{"num_attention_heads": 7, "num_key_value_heads": 1, "attn_scale": 0.125, "bias": "none", "init_std_o": 0.0147, "lr_head": 0.0066, "schedule": "wsd", "decay_fraction": 0.854, "final_lr_fraction": 0.02, "dataset": "wikipedia_en"}
Each number is 128 + 32 x the weight over the matrix's rms, rounded and kept within 0 to 255. Layers, rows and columns count from 0. Numbers have three digits each.

# layer 9 attention value, 64x448, rms 0.0337, rows 43-63, columns 0-63
168120175149086093131081088138150163140101138153133116127134094121071182121127112072144117090110179117109156076116099168105159106155151129125064141161156187126161157096162179087135156124148126
117224065123063153164128126098155113063083167165133125157093102153209136156127155091118108085133076072162169147128178173142057117130128116143143072167102156128146136103164023163129132192181093
133149109110149115132102131143082142078167112120096125130166085159148177144160125132148098179155143147115180096087139150120165064215039149114123124139124094117089204128103135133131135183063135
164167150154133164136127151075151155127101066103123093124146114143140086149140181187187109138132118167082140143130090136164078127130102138091128098125100118116111159174130182120144099106131120
152128165180070123139105094138124110195160152145140139162115163129060110140144130126112125042139177094133122119112120125099174162135148129088148155178120088084107148110232079156164124110118150
144165120132111158127107121110097041142123124116138123105130133144154088140146157152194123087151088100120192124123239111068176133116113165105144106119108133162135091089150162136138110139103076
112123105109084106151149155125146084194144041124133120111095117155211130157146089049110130154123175147207099148098089127181099166158155101134131137157101121099114102107034077128115125172095159
133137112116144132143141127099244109108150065158112162125136126109113062120136119192164141126113181069101109100149123220146096132104148146150118134174112104105137151104133083134099117145165129
125128128107139129109126133091107111083114185114140114227139126130129099172125156122183121134110120122105174082116097110118192188082136169093133090188114127147135113071137112102146098093166130
151116138142126101114120097116142142089123134128132124168118111166157125148097158062129165125110177077140213123155129086125190140122079099134141126125106075147170088105233145171104148138159134
095094148131080111093118154121107174090154120114203090087104137114069074181150105081138115167085143188195128102131142106090125159160178127088110142197135119078119121153139163208137138039035135
154103170158087085153083153121058183155146131152136136104158091174090111167146085153085091192114106142128194124186144173120143147140110145155111133103114089159060166128107070048102139120083124
087183205120074157176130187071095124141197143122136171110144137113155172162101150093089171149136140067145126166093176140069129123144134143041109185156156089166136053072119073151157114180147142
100103175131207049057119124122088096132150096157150118097110137115111142139116102143163172110141100112098077171128183143114085125124133093108108166069159092119132164143060129070107102168133124
127156136109116151169116096113104173087115149121183102101101122156081102121123078102096148226119070149181103127124187108096131089202172054109132149083111150113133166111225019177073180031108174
154201152168186148179123139123162094044139085093130138156156163150078126107173054108103126180122151153132119173106174105174137106041196133093119166096138117144145112115112147162137193123126177
158074130109121146117192226099198205121116103124060132136111123126090124207130101132045081041121120124176109117096100095073081120141145149112095130131111156084108074144125049104166058174148135
154090156122024144121174118134124092101136119165084123205150136116160096109155153131095126055118092102167079147141164158095123107075137161076114154138083133099141083178123082104130109133153123
119163146122085156156080111163133136132079131136139118126131138145108151126122117168143109127074110110151139127122112172060158145099087092157185104110142143135111103099057075106073169132116147
137103150126105092114172110143128131076094116112127120175118104124083092172160130054198122134131091109131187054118057073159109149102118150092172129086118145111125161187098176180095163128184136
143101126109123041137152169114169162094063132157168145090130166129202068209127106147110154076137134079169130160134155090117090069178137099093114143161147121053112131088140069079163168065117099
# layer 9 attention output (transposed), 448x448, rms 0.0375, rows 43-63,107-127,171-191,235-255,299-319,363-383,427-447, columns 0-63
148089009195150077158120136170123130108102124088063159133176166024145128127080119099091083111162124125053108159168111123186149126108079036192083050184037145143116153163100053125086155217078092
111117176127111140145106049041112090121155075155115118187091183177129162105147166078101138173080163146110158174092127132111152095142119136122109141112170091208192136098109171092113184157068124
133111188128141214161159156123121142132122031075154143164113087090122119143039104109143077113181159170178114121169144152081110177146246062082151161090115102116120090168076098136133138155127174
106150130124076088123135122139090116071136152165144153114108105135156086099182107107110107203140151130126115098199164186187081084166072177101172100179092133100124150151111126081137148131142074
150159141154153072158113153134155061137120068111128135168060175139175118173066204130116082112061090157100073076142170087125156089095097180087110147131132140072161109105152150133179170151189120
164104116127120143117152101096134156132107082138137182127123089150157121108076136134076071056067094095083125137192106111079121080132149157118094061159139129112106087086114145105088073189136139
128050128140140136118113127015166128138124153143149091119087189152115153225129215118145094125076106184126170145047151098143135140174183119089102204185090128176123115137166131162149155116150186
079126105143134104224147127093087161151105214153129036103234055154152125143252116136158115149204118101179148176045132136123109185180161100085074112123144153138212223189086089174118133082165153
153147121129154093120124117163150166132198136103096144123078115170114091135123109135143080098165133077142126064158132128153121112152143162146138166126164110099100115062121125160115084131100107
115086103122148107156134160136126086102054108096166172140108126129124201094169133145152071106138085129174093102115152195104137099130146151119152129179125146142166160135128151098159152167048124
127071123071090174147110123130166144123155184115127157102132108121097161147159193104071125117061110137231116105201176159149115083123128134125119144033085124147078138148105110156140081173171076
160201139112143139144162116146148102135193119113148157161136146090086140148110125099166104085136206182186108118099124098125164115102135112133147164107129095089201142134147069164173203117065149
140120090138084074143078149070141169176142151121199158174121155122185134118127168172116063058040072121159139128216129141123093086140155130080064176179156191116122095184122116163138056148116116
083142132104102156149146137065079151151163140148141110119090080134088068144108087109121151165146188150145170123117087097196110123109149158103094147116118151159086192114128089134174106114154063
102170083132099095129076096143177176143135125130135166200124106071075176074130163154045176065130095143138150141108140149129160150156160117122121126077154069167090133111108129067186102171113156
160138137123164121191167104153071196104102136150134062152086102177173141166089087180031133165142077134124167104144126144126104159153048160134113197125113124146095117117168185183074076169158175
197239115124114064042104069083086120144079129132048110150152066145154131153160104058096096099096092112075190165146168060121149107071160153197128119149141077124160132132140137115062110166063038
117118090105154135114154157124105140099127105133183175099125089162164144151164147095171157130181137142141100164044125184093192136164158124146118134115120116125123084136092159176152114145117098
113125127144116098107169158121136105106175116141144133127147174096175125178090150137149161137188119128062077123139082121095142196117094117119090111103130083150124158136132086123113155091127079
131132123150215138155053101171140124163079099119148153086105058131137193162113120080177112095152105150168127189088140138101127109148118133082114120073055147140148105130157144177214126133069132
186123065088075105140137097096132153139108075154125100130118101146081122043103065080079060124141131074119135154197095096160154143077139114136147126075132063199126181116162148073154045155081095
142118134126147190109120185137154163143135103157102107131136139170100118121155108096135145130166137113108126099099132116074199116150185112119114155112148119122093154112126156149128150141143086
077158125144139140160103134169130105113122115146131132122128115067154134096156125136076125143104120139126184228152092113082128102150120202154121092084089153126087078099135119097133153142151158
084175145105136117136143113124113176147152119083111127133116127115093133100121134116160125112135140072091102148167184102127060155098120127099106158095142156140072118151169123101096117153129091
170106168093101149146129123107155137159131141137055152125176093110127148106146143157137082107144139165109142141122141096125137129116142089128079086176102104077125105133168102129166119141177116
122128151084077131142143111135149084117130185092083135125129159145090137151115139143125141081169084124118195135096118157131155112181136122165158125138162086077162128132117088164150152139127075
131125135101098142138119100169091136118134094198114197117144125109144139053148128120158101117151081180117202176123143132092162148098078158157100087126104111086155144127135123113139122168114120
101101083138110135135129142152165106148119124148143115105132086145143202154130150164078099075103167132177121150148114112090117156121096171157129092162149169140123105143083108110164124122158130
179152101134170122159193149096140113112132128125118097130144097164126109147120139120202123129096151150089079102075156156172124089169096117124126149082123130160069162126142146160104170133152120
157115115083135148146111137098148157114122115184092150186140187137118167109113127102110106155140131158150179175130138138161142176119116135126139150149141105074122140123111109129156141121120151
142124148146091143140064139147099123092158080100123122112136163158144121121130114114122124120123131085114135114122115138132121113072117098146170150113169112138132120189091141138124135156093114
145131190150141178063118127088172176137132147134150109149125179161118089171144124131111103186148155166183131084127149138119181120079119142133093159120122111142167091143134106091065120074084165
119128148151116115097168163163141110103160174165084097120109128136113085177130148098132157196117139147159101131113128129111094149203124126112106089104135100147084080177121148075125146079166103
114166145127126091148129156106093118100134121107135142119138171080124174116135105085088101142109092095153172157091106166141131137130141145121159110137099098143101110106111133130140144148180159
139141143106121097115110098131113107104140115100115179156078117125118142109130160151142097136124151128114103145160092123107138135122179094155128108126082162164129155114130165110153141198179097
112177113072106109125101080117147167114118172147106102149112217137178087072179102098139183129127085160158152129120095158165104155132145174154143081121134086106138118115093166126134107053156127
148124154100155155130111116127178114136077107143159165175154154158101119114119148142166140134162148177096069108138170140105133077095170122091159118119144108109054133148116109090119146132160126
101141095172144115154132167167138121116110117068140089098123107160107170197135112087107123109138132092144127074116155107122128099105140108086130160131127099148134086127108107144130137101159133
153136084097107120147138093104141154137135129101095114125118144161138158145129156130143158140134142098126172137137099094119114128100131141086155138132161119107153178115148118126143126126101168
191141093136144149144118151130141135100095120141116101120162083181142134173154084176140141104103156122164134167109124140110102153095114133099124132098192176153081100139092124167141101096100119
096154122133111122052098141154111133138153128170138113118129171155155081113143132134118133133190140107067164089150128132111108135098118133107175144149092103164138109129120125130125103175162124
160135131124110171135164164146095137146187106183141130104180167136071117110135119109118138180151104123086097123099179191112102124083180099102122141115163129179147198093124152138091128148158112
139074031168104088148141091122143103118114083117078183127154223070164082164079092089096096136132090122112149138168155119179127130135116076147083099191051131130084173136121103104098118163095071
128111199145088120111157077076110112135137120105094065183054159235110122086145111086065158170105146073125135081096091102142143123114106124140130157110146068182234069120152204114046204143053099
110116177110181154136125154117137128146134046118146148155117095066159134178094130151114099133192167156159069140217138136110128174179215074162161111138143123157086140141113175109130084177114164
091128110068105113168133173160076165078117132177165184129129100113111125108198100125102128191143138118106079123202143179150097061148118159104198080158094097114124140110157079059119177124158079
187141132123127155153130185110121051156173079131144115183107110136136104147125181163133083185049114164094074154107152103134159079101099179114127146123119143089127131109122151110172134158189143
168065115096085149127164146100127164130102102104137162148086083173132131136074138165131084058148096113094115081178055116086083073165159139159121145160141129088175094171121155093090073152179151
079073209137109100057116139074172116107138157099117074099131127117120097135099154092168064113095096181085204172047194101145091151128149149136090153140111062146109093128152135169119151072166194
062167139163164116149118126097116182141099185144157035099211054142148089155186134127154090088175161136125137097037177161158103146161133116141074078157191132129216173161045073149165062090180155
146169082136145121189134105098120164149138125175084184105112117170100132148118128169163074103139156072087137059162151158099152135135166210126118141135155114123117087127148125153097134158088111
129110138105184149132138148120128112130036155116182137141118110122106120091124151159174083077165074137151115083114163232121106118123163127126138167133120174142163158071145105121142103135066138
108090120123089146152165126094125185137144159081062149136141138113126127134162169135072130108057072126161169129187133140116143136130131112149071112078125136117087118092130136116148089155156118
148174112106144152139179104112158095157198157137123115120136080121150118117121125116125128062169173200130103098092148143121142136092117141125131121081135129071177128128120074190137152155060160
139155098158101126152071178067110160192138229106161173190115150081132121101106176177086031075105117098152140107247138148150064094125107095123085240118086184144099116163115084161150057158153198
142121160127110170131128145114127153127137158145154149129138130143120110140137133109119143123152153188154141149107144118144105108104159152086131122170116125155111227120129137147153090100134148
186126096092067080111129167121176153158163126137076109148084101119130134100138190136107157098104131125165134141125159148106123075140136127167137197129137137186109125125059099155144117199099138
124131097122147131149170152136145215107121085151137077103095073133206219173078121107057089128102140146114168118175135141079130140148085158095121230152134115163146134095169158195081113120088188
202202071104141118133088123088058107154174108134059142135067067123136149182078107075154124121160178113139160197164112063176171119159103146169151117144123095067147134094136102119080157144152052
159131092092144079125125119120078173119130108139176165094084089157161130157152199115144136153130173139068140110094142172092185133133144093199161150100136087130165047115125146155131134145110085
101111129102110155094105101132137097111177097138124180126127175099186119109137147137144181110146112127091073106105121130180156203121074063162108114054105073136099161107145098123159153135168103
175145141168148116190077119124125144130088088114104155061138084155140168123124073119168094130111097136142113134123142156102127139128134166088166162094038174129137096099157121111145152106058078
159109077102109102156126120096112158118098121171123155097125137118115147089124081089079051170155133122112131176179116118168151105108156106145101158125130110182107126136112137084119073146096110
143122131136112152088142112140145130151113133161148097143108178143095094115168113129140120140145134154113103119105168082164200147147155112133116161150134125143129204147149137139073149141142101
078135135132141169177090071192114114092166089172118181125131122127134099123179130172138152128137176126114155132152089105139148092123127148093123122157130114159160109165155132100127141141134190
111095121157086153174109132113121144096137073069141143075153173120078128136082096098134090100164144127136153122151131124084085111136130106150143100100143159126067120193113150108134145154179114
148169190169134177161105121127158147096142148163140132143160097095170168065151156117131106153082110131084139130091144156181136117147090144113061104190114156060091146076155076114129093119132127
159133138124106142136134089139155094127150139108115150138109153125157113146117170161133131139141081129102145188146140140154148125142139119163126123109160162063166167116118158109126112136144074
166122103129111123161128089122092094087154118196142128119133165115170111132156155136125129153133094078046159170162116169140128106122124108151163121151147092153116128115134137087098131186145116
126100127150116117080101138188132112126154153142167139095148107103116134122159163155108135075117126120139116099121141084073118170119085151129104118109090179108177110145177092121185125087124145
089106134107160114140148160143041141148135133146092059118151088144108136134126113132182156144096188157140113123084164132132134143106115165094144108120165166118117091156131108108167150125137128
116150142102139144161136141117140157143120097178143161126106118124116123140118096138086178179107171102141141166123141140151199126148133103145142164137163127072110117091146108121135146108136140
126109113145124170159107131134109143090127055140121138144151172171143132127106156118133146090133125114113151148142153136154145149055126132131134113153114130140146066133068106080134159138072127
154132101165103100087139139083162153136176171094088145119112114124186115170150135067145125150138122140154105086107133133184172120164095159126108141126081130154123112164135127171097123116119141
117104097163078112145149111131138123146151094139100103132111129110125087104159159087140150102120193159124115148121130145114128142151139127122084113104119134149105144131093150151150104170099157
142098109169111107129090105184093066094133127179101177110097169134134105121136123163123162126071106096149127146140062125167142155111144110142122134170103112159098109126095136104138160112157132
145144143105116145149120118139109124133137147129124137117136112113100182094151142127117145097139100127107120154106106120138124140106178123130113098132103109134152160095147171141152159092196119
133117058051196136116108083127124099127122160147108162141081146095177125120150182120162144094160135082133127173121123195146065138107134128126172146122147111110109160118108142121125132104132161
179114191098140124110120158072108125179124195161144124167089130154130107154073121137140111108136125169080144132136097119104146123125099076125141141135148119104075137109122101135169140117138179
135128092132110109101107117103140117123127065051170122091103104138108129118131097096141090080142138156150116089141152101123087143136142107134141160140103100193151170163131119124139161123123117
139152107086190162143112090140158156137097103107126140132105088159161155088170145119163160121103137155165202107158095094133127126119166140095112100116137161122115089097136118130119114107097159
141124112139177107126150114150082121083102060122154086096172183148145127144127162182125177072147126118096145129111192139094093146105124156113108126118127136130101091141106097096194085104129118
141121106122140107091119102135135156135155110136128151142145178142170135149167182156161143154147122139116155115121077104129073130097073101094063162108032144167103107148161152149100144124122142
137148108149117172099143175109132126102157151134147095111114155126095150097139097090129062120164107133150093131135116124158107155128206117087120138128156145207105165139150141128125127119108139
114142123139127162077126120140106177111143112140110126106107199147131093101141103107151130119153151141127139182132111130145145076113158132107111159151109094115175147116166133118134172124154136
110137142114132173167097152096175097102134134115171161189119164122160144098156129132170112074111155141145159130134149144091096108118123203106128112109126146137091130143108102106110074089142157
110111113108119115147112163110093148130108061132140127102145165133120096157129140093137164110101139073106145127105129164095108097137137136142168110115122114130122140136116095104130169162119145
135198169156147129123119148117150180111122152072067146138065155194167102083105151153100133110134090158130150180128157115140100116146058157116078100119059093098107111108104114160127137081142114
169108120149122078003196155135144112119068149089116160139135076187156132135081126111153144109177101103100133169125129130163136125122075085194148139112152132076102105155077114101131159147153124
161134152150113148070144157118111115140146086134120152104134147126154137144175121100224138086140135145164165147155117161119137097142103174156120143163086075066109144154124129138121148165161144
087117118154108127149119111139151107144129138170153123116131111092145190131141118163109133086146133148136143134086131100100115151096180153102117129119145167130138148177099095098139096117109143
134070188068134129136172115103087119134112136174097064125176053153112139108115144128114130144075166159116127079114161157125131102124149076147132103130161096106109138127125129172127128149182089
109134106106089082102078142146178196055157142152118093144136197154145103108128106108147156106151101128118181178160108098169131150129128157141125128135146106058155170143158118128134114105104184
105087183187105157131051118144115127125164068035112126174117216174154104061135114085152129090106134125127152124108116082105109144083090101132124140113093161099068127230110126108110155158084117
112159087175149166034123143128217136138148164076156085123137173142134100105163102123171116146167153195096099119122164112098133153108102166102121150113107147151167077154085153092133135094103126
111110141153081149100136181159122105129170138137144069136109130110147087156134135089101086095115171135186103150142071078145129166143138127135142118112182149171126100140138178091131132152116142
118128100098136142196099151057120122103126114114111144150135137124109128103129064084167138181111161136068164069129124115106185099143167133122155128146151138175079143122112146111086106149155108
136134093110070121184138097145101068152135111154114159150075049097119120133107116158103108135082129067128144091118089151072175118150156119147123118128114165190073166074136145158101147154179075
084123117060140096099060097166151125128095155121099108106121131114095117102156097122179143087162171115140139117148075150159099147135233134131131131122132113115128115114129086087082096036144155
081122162120160127120073082097122099115096131152174163165159145105093189142120113162105142137155100158131133162119152170086144090122225127122132109148132094115154149115086093100060171072141189
130120085135155107176134119147147114124077127125116150126150096129114176149126105099154140075106127129163100073065165117131136106170159106086099140167186113140107093166149123135154086136129147
080126132150163090134082125134191136125117170110116144170140124121137112082094119161108113114128120106123148099153115118126140106128141096085113145095083185104164143150150099098099103103141127
127110185147125093133140109115113075073141103054109116124154139103150139123115076145127117102089148104168154095115142153105149123118067138091156141119130141125031129148104143126086109140114095
088172090140124131108126121110125138145143135175131104169088153143093145156142128138140153121138159145114136124133051119129091127180180121128172161144076103161106100154117148092112150167117122
197134123077104175122166082115067108146150079176117104118153156136106162122116142103083153159143149173129155180141172170125099124115148128105157120185157128036130173087144121115170128128121126
115136105154107112114160133149121134114151109129126096132109178103097114133114103124136118097113094098108130148130148116127152123171132110122121143148124130132145205101155117131098174161154092
069137130084150177144136117146086122093146108163130153190101142139144169136169129128154109116091138132143154148094125108093108101145120177097138079115160116157140137131091155117099164121147161
072132155121126139139105130125079122096142009084152120078146148113108116160096108151133083134155145104100139100144097165056116157179154097118155116124119143150110152181123104115092134182111150
120170108152143132104117137117128196133132172134147161166112118138153126083116182115097129134107113168157134162138170118142146117145087192124096061157100103107096132109127101087121135054141091
196109127114103124096132124111160076150134139095074148137114145162141131162072190101145132121163062156109100151144164121141174129097095145186122137106174163052108116147105084152157160117114103
161099131114107140120163141150087081141118082153146139117103125143127156153143141142174127107127108132093169129177131156070144108157125137150141097129119114083160130122102124098131156160140084
115077112139095124106097113118113093139139118157169119120149125105140150197152163146115091083125149190140146146090147116136096139108136181100102155107122158130138114168114117136154153099107168
140112153100140136148164169116117146155095131208092048115169046138124137107170133144126135159139132151158111102096144120155143102133128098133077133136156123105144167150155095160130146144179123
168113119101122139120107125121151159108152153147152145137096150141132079124132147111149136121143166101121145132135117113132163123118136162116135140137153130068128119104163108142110117085099112
158112134137131145166078102166087144128104116073130139152119185181131130103094117094134119096183104113119132154090110105086181135041103128115139121129139127150107145197095128135126163157072113
119095109122108173127137105140175180148185151105121119130186132136105155143181129108106109120111151124167106108137162133109142141146124160072118119078074099176134113155086192118143077125113121
101137118157124117160144131128113141112184139140136110115101141136109077158155116108116127093096177159160087109133098128118145136168137136135097119089174105129126132152103099130166120128086180
086125103114133119151108170090112124154166117128135175133082136107119123127145108145103129120102078106083130102144114150127169116142147110109117169134117154174076109170130134154099113148134108
093135134143129110128144118142110111127163109120106142166079100130107127123110134166112075106098111085150111132163126136141117155110168143146145146096125127102118163090165172116123142148178091
129115112068129098121103107151130117082106130165112098133095099125083122102186108126170139080176157127174151123130102198140069145121224151131125132128136102133071138141091076141121118090151164
130137180080200128140105098126093106104121134151204122148101101155144131195111083134107098119084095203119172156150160137105097107131132148146156160118097131088170154109157134166067192109114173
120131090099108103096125142130153117131118109075120151103120115112113138156178114102150145111106143127140114088111163112136152101165142118153099126156144130136125133118130108137095052134109076
149134125129173147119124156159158172074126138088138135147089089122173122056146135102138137127127130166166205112130108130124151133172152144080073099096098144102159123107164103160083106068127124
136132125145106085134123110153126104105152108102137068080160188161125123144120153149113160130150136085111108144140166153141116157090102145114121135087161129133051109142073081128128104113126095
099147137130139138117109092141116096119120111139167129069082113094096136177136123156132126124143115121143121152094092123121111133138106134097167141081058111157126118164150180099145145150122153
200144134123119158077119138135121114125134087144122093093122112118098159094111090141130086149133152145145095138157162139161129135116162089128155152161182111117132163053158171128192104140118150
126079189114084182056082135171141164149160126186098149129089203133122142062123144093132122113158167097124148145139147130144183133057143117118117181131106098102184147132130156097117167072148113
127187124114137169165136165069135120082122145173146132172140135117154175108109118121160125068082120129100179110140110142059121086134083160174099085109149140068126096138106099142116138153205132
091131106172119128109114141128129168123076153126117108117155111149127146109108123119122151148171149129108117159118139178161121087129129141122122099127111152197144143129093083080150215114098122
142161201166126113098135131043087143123149087078062122092067146162099107114104158144124155117109133156115145099100109074131112118151078091058120152112014100136093118153041197146123050101139102
191121176093132087015182149087129129168079100142119160124148111163164112126106137157132149110155075161110111132123138160107140144143079121169200136110170125058121158148084093070137133120139092
120134182146110115016084163123184132114122074181105203166165180085121112075166104094237146050158090130170205156140172195105138111082121169124154088124062045068139174161111068108108117122124111
090127116165128135121131158160146088127137139132157115146133069101124183154126139173080158065103126153120126139099129140062136078118179180184136115152155175142133119175115096128126136143120145
146065128048143078181174132105078112133096068129112129134140088119109128146108125131163107180084154078092161129151179124151119107144138060089118141129150144050078189087141112185123121141186170
165136139126070100037080197152146175055181101182134115172110185136144120101081094082110145078155093162161174193168104118202176156077143223108128128139103091025177157155168100121140105079098155
094082192158130144122047153135150151082148076043092128116099151175162070091126096095216141130098113154128138125086123100099207170049056079139121189113110204088106171196155096127108103173071054
111210148204133231025127135077252214098129171050192086066133183123109089094154148090191150129178149199117081106097196142083131134089147199098118189142122061203187136123126147086130159098121108
159158186148069174042176132170126178105152099169110095126116101098124111181122080061092122115120158188157074155138134095111117124133078124192134128115178132143084083164171197134102157174181108
123144139093156126158114148052119137073146093126113156132162187090116136080101034064178093144134124150094126095066145120099158125104147115086128122119154121178111137088093094105094126134209054
093107103177128100186135091115042001155157146085129143197144075165127101081142053171166120150124193086104161097071084175089185116167192082119122107137129197255065141076158155159116099148152080
075152094049203103095095109183191139130066191159079133145135116130080061064186073139235112139160155182175110129100131133085109183063243153120084152084119092095122084142196056058110107021156127
073115171186172125085076075169137037101053122173199208204140081110057183105169078182113126178135125128135123160099134203090152044120255106082118088134023099179133162154115091079066202131090156
188156134145141125167135143189140166099052100150088107144184069109088149140108077091140161044107116201119131066072181136096102092115145121072115130151144092174067071223152135140104145090167130
165168104163164120166097147080106123133137108132121079176124141143168113090072164170045153145130105123134124152140106138150136130194133053090076140126076180047229158098149128136130118116145161
196071178114097067138138114065153000092166100092093137159165124160162141143082066171181132113067139125155218084144124169123168135047000079130176187074137206162073122162093137164037090113122095
122173142118153178057118128140123151118093157171150095163142190112047140099155165118177144102089162191124111120077089114116107124122183136115209153112074093178117128175162128059105153180126073
198120129062137166147173134121090081133126053175130116109205204111101126167138170132075179127162170129103147145142197110110101141126149119119198160142188151060115143098126105116189094169148122
# layer 9 MLP up, 2688x448, rms 0.0413, rows 0-22, columns 0-63
165072175154128136085121115105105123170145110111212137133113107092105154127154070175113107132101115111202119094120140106200158120083120204127088109114111105114124125182131134115163128073108125
113113072158164154144096084155102148056142104155135140154137131127120112178156077105183079090139078139124141074169063128101104093078108191130130096130138097136110142069111151145118156117114089
181130122126129112115162108093146101110140118142107098177147122167170114132188171147179180106122113076144214169150112103141142138142124137110135171164205100146106148082101097161134117126139146
118140161179087176131146113099159124098105120153157118107103161093151157177142104138188109090138120075121151089162130153160081156154114107178119153173157146120088136152102148160096118111138093
196095112123112141117155136143161169128118126134087089154137132098140122120131106081145093109086131114124206143150149144130083070107133163110148059164199130120096135173109158098098145092176146
130097137096058154121128188185144143131118160137148143119145121131103137165178178145088158153021154143130142170095112092177091142115156115197067149143140082101108129150068050053085133079089141
107103160110129149177147102110184121079114055122183154144130197177162123118120079168169088095159154065154136154084148174184165088079090135102089125126109162051094123101110099140118114185060075
138127139119065153091188145120184132092129124104137080179075143082175146156136155185044110078087090118029117177162159131138131129109135157120124130113159152090137111110132063128195118116069129
130152142207136067112089189196122074176146122096131129048127131145141125127180136144145142125058095049077127157125151074116139111112150111122158098131149106164147083141159125059143132072103120
156073143133166189165184157110151200193167109134138095119088103113099112109123079099096048111098110116096126109117162140103109078086124128170085144084140127118084180109102133120120114105132090
106146105176154112097138107205140112096087152120231155160131104156094137137137109152104128119092126175118128110080107159171165117085146153103117111096145165135161126138151122131110150083085093
125115101149101129104096046076146135045140147141198116169103162112074125128143123143108143173065144133122174162094158165110079141158071149090091123145124130199092144121162088146113113129090162
118082117157222060101102134146138105143123076123146143152075133117136172144107094145120165150106119093067064145168086117147111102122184174127104106148114116122126129126090157112162094126150132
104167170049114133093093152099124150091100092172147152148127142162104189169160129167147090139113191114161154103103081143147052161121110102131170132103118130125122106115101163142120141160129144
164129122138114110022119112107154105155145056142141101101075060126194094119109153094172163052128141120165103085098113152121082099125138091087118076120158070131068111157111183128194082121084079
129108107132115160155167172113142121151131130129158092155128135091051093116133111141131125133140149131125190199110109081171095118160124144119122117158140113134105081104063155142181143111150117
146077101170168064100131185141140117121086119129099122183127159098121046082190099101177120147117158158048124145082120135094113139148083133044039153153154153082135136131153072084226089115164149
102102147130120076096138147121104164143099079080141148131080128099088177098119128136151142124125148206099100108105101108193157123164167149136125177131168127109177158116138164104142114129132139
125091084128124124116147130114109203078150150137093096143069113054125202143134155137172095083074121128173160135107162125183142134145108113156166142132162109157166129121188121112169105160158124
150139085146130087098092097102165180096111112154098156089091103136099141145142104104221140129121134145097148122157089138121107078075129197152122142138116084087096101129097086064084151176178115
185123175178103178137155153136112093142133130109125102163095110128117156141095122132108152115117092122089175116123131102111122070146111204144082117155136136098053129127089170184194142094092109
103175079129088133138125180104083150139050151146127073146059073140113130123140153082131166098154077226124187117071128090133141134141176123142112190079181133092131132088127155040081102099143101
184151082166154080139152158074184126102134133106146111089054114106123148093134132129179157161122114125079148050070123142103148095105129154133118089140080161133176147134115069081188205069136139
# layer 9 MLP down (transposed), 2688x448, rms 0.032, rows 0-22, columns 0-63
211171081071091093127125107136127110103113119149137143152116135110096152149122127081100130133088161166113146128134124132132117138120130144173118062110142148132122153129176128130121132141156159
136134167084097150116188086097156149110152156138163134070148142199094124131186133099067133160121103132117102104074154092107116119131127119116149133108119119155119090170103120129134108074141141
117108115138114129103084124149140102124094089155091137131157141167122208149057124066119108114113117125076156094159152133088186115090131109150038084131078152036101108125125120097153159081080160
127135107083104143172146128161109119130127058136088142141133133147060150112136174136113112166117107149101110169190168141149148171117118084096122134125042089143124120160119059140172157114163149
086154121098144122142120079186189096099124194172158169077127121131142216115125131140133069163123166177090103117110076114087129132183139095121090137138098223104186125153163131181133111122144197
083164161201170061146139192085132165134154155081091133154110161108195142114113055151183097105164131095132092124149046086058204073100152143088174145139049148168174103157159175170181108132134158
151170137172115116173071122103094121140125244093048098112135094099066197165132140121095186187100099168097151129146100073124124110097082099108107145191134131105162200157147141179133183141173120
203155088145123166099124147148126108136171103110123141144151146160142165108146120163164134159085124112123156142115129208111108113133114145147121129144134123131086162112181160140143103099109155
082106121154116172165106163140181130121119068086109108146096118154102145113136155163168058149159149127117176129132100088146145126131111129125154168082117163127080068073159137169164111134086214
143120135113149135151081078099104128152113105121094133162164143162131107162141081099115132113162121144110139145093183085142091148103125138107100125116136173157066107191168087061160113126132157
131098086106114097190065134096109101140138113118114098110099149113183105143159104120127157137074109095138114153123140129145120141127138038115186145093122118085156123129152146117116165124101120
189136160149146146134132090099121218155111100113113145164133097064135171104094195123163111106093122128110167117218159114162161166062138131233166099137162113087136130135125125060082141170131185
164134125126047143089116107083176141107096149110099096168148215133082105099117109158136090103136138179145204105121158125106129161105132141117116143161095176112178123128161110166128097136155144
183081127175146144187155079135108127076149101062057170171140138130092101072116162101129192092154095153131132103145157069144169102128183148188079140079181084157112071182164069159122131149186125
112151146143191137063185117180043148066096111202146119110192112092141143143117094134131091108160200125108156170110137189192192128099194127172149162137152168105056123190125135096084122115129093
118138171142129132092169128090107124165120183121075134134127128153125141088138148105135130139066107134097149150141127147110093139109115155179113133119144119103114157180149136076122092097148132
061125106131129156107135181124173130132159116135150061170168144109071166146129095068041143151149186089145122158097148115095132204185150174112103084138119142161098095165112095087128163123141150
084135113119100157105049097130115106130158162137130131174121147119131162132141119134135080115110103043109111103111123111165131087147091193114164127165143138123128174133151159072135063100162048
104199131140114150139170069096114117175158120134098139150080118106154235079116161172089112114129136125133099112131148082135110098122151190138127155123127105134106174161138123100070077154098064
092121177132137167150093095162118128100139122095166151094107178088153130136115129143101111117149135125188166081130185138135145116163160086105145127146152109078127089089107100125147126140147118
128133095144190149152134147138135140149128144165142156135150138126142135162076117105121138136089146128156130126101124139091099128139117126145132158133126088138130108103120113112119124140112162
194227118127127088161107106143062143157105116111074153098101121136126214071110115038145179172184091219181159109132050066170091151126146064150116128172131123144160230075052153117123168155110169
096134148089147158175144137124105074169111028117132112113222127151077084142143102115089122204154094148127125174150101091210186204133087111154145098183186088103097229041200140062137127104159198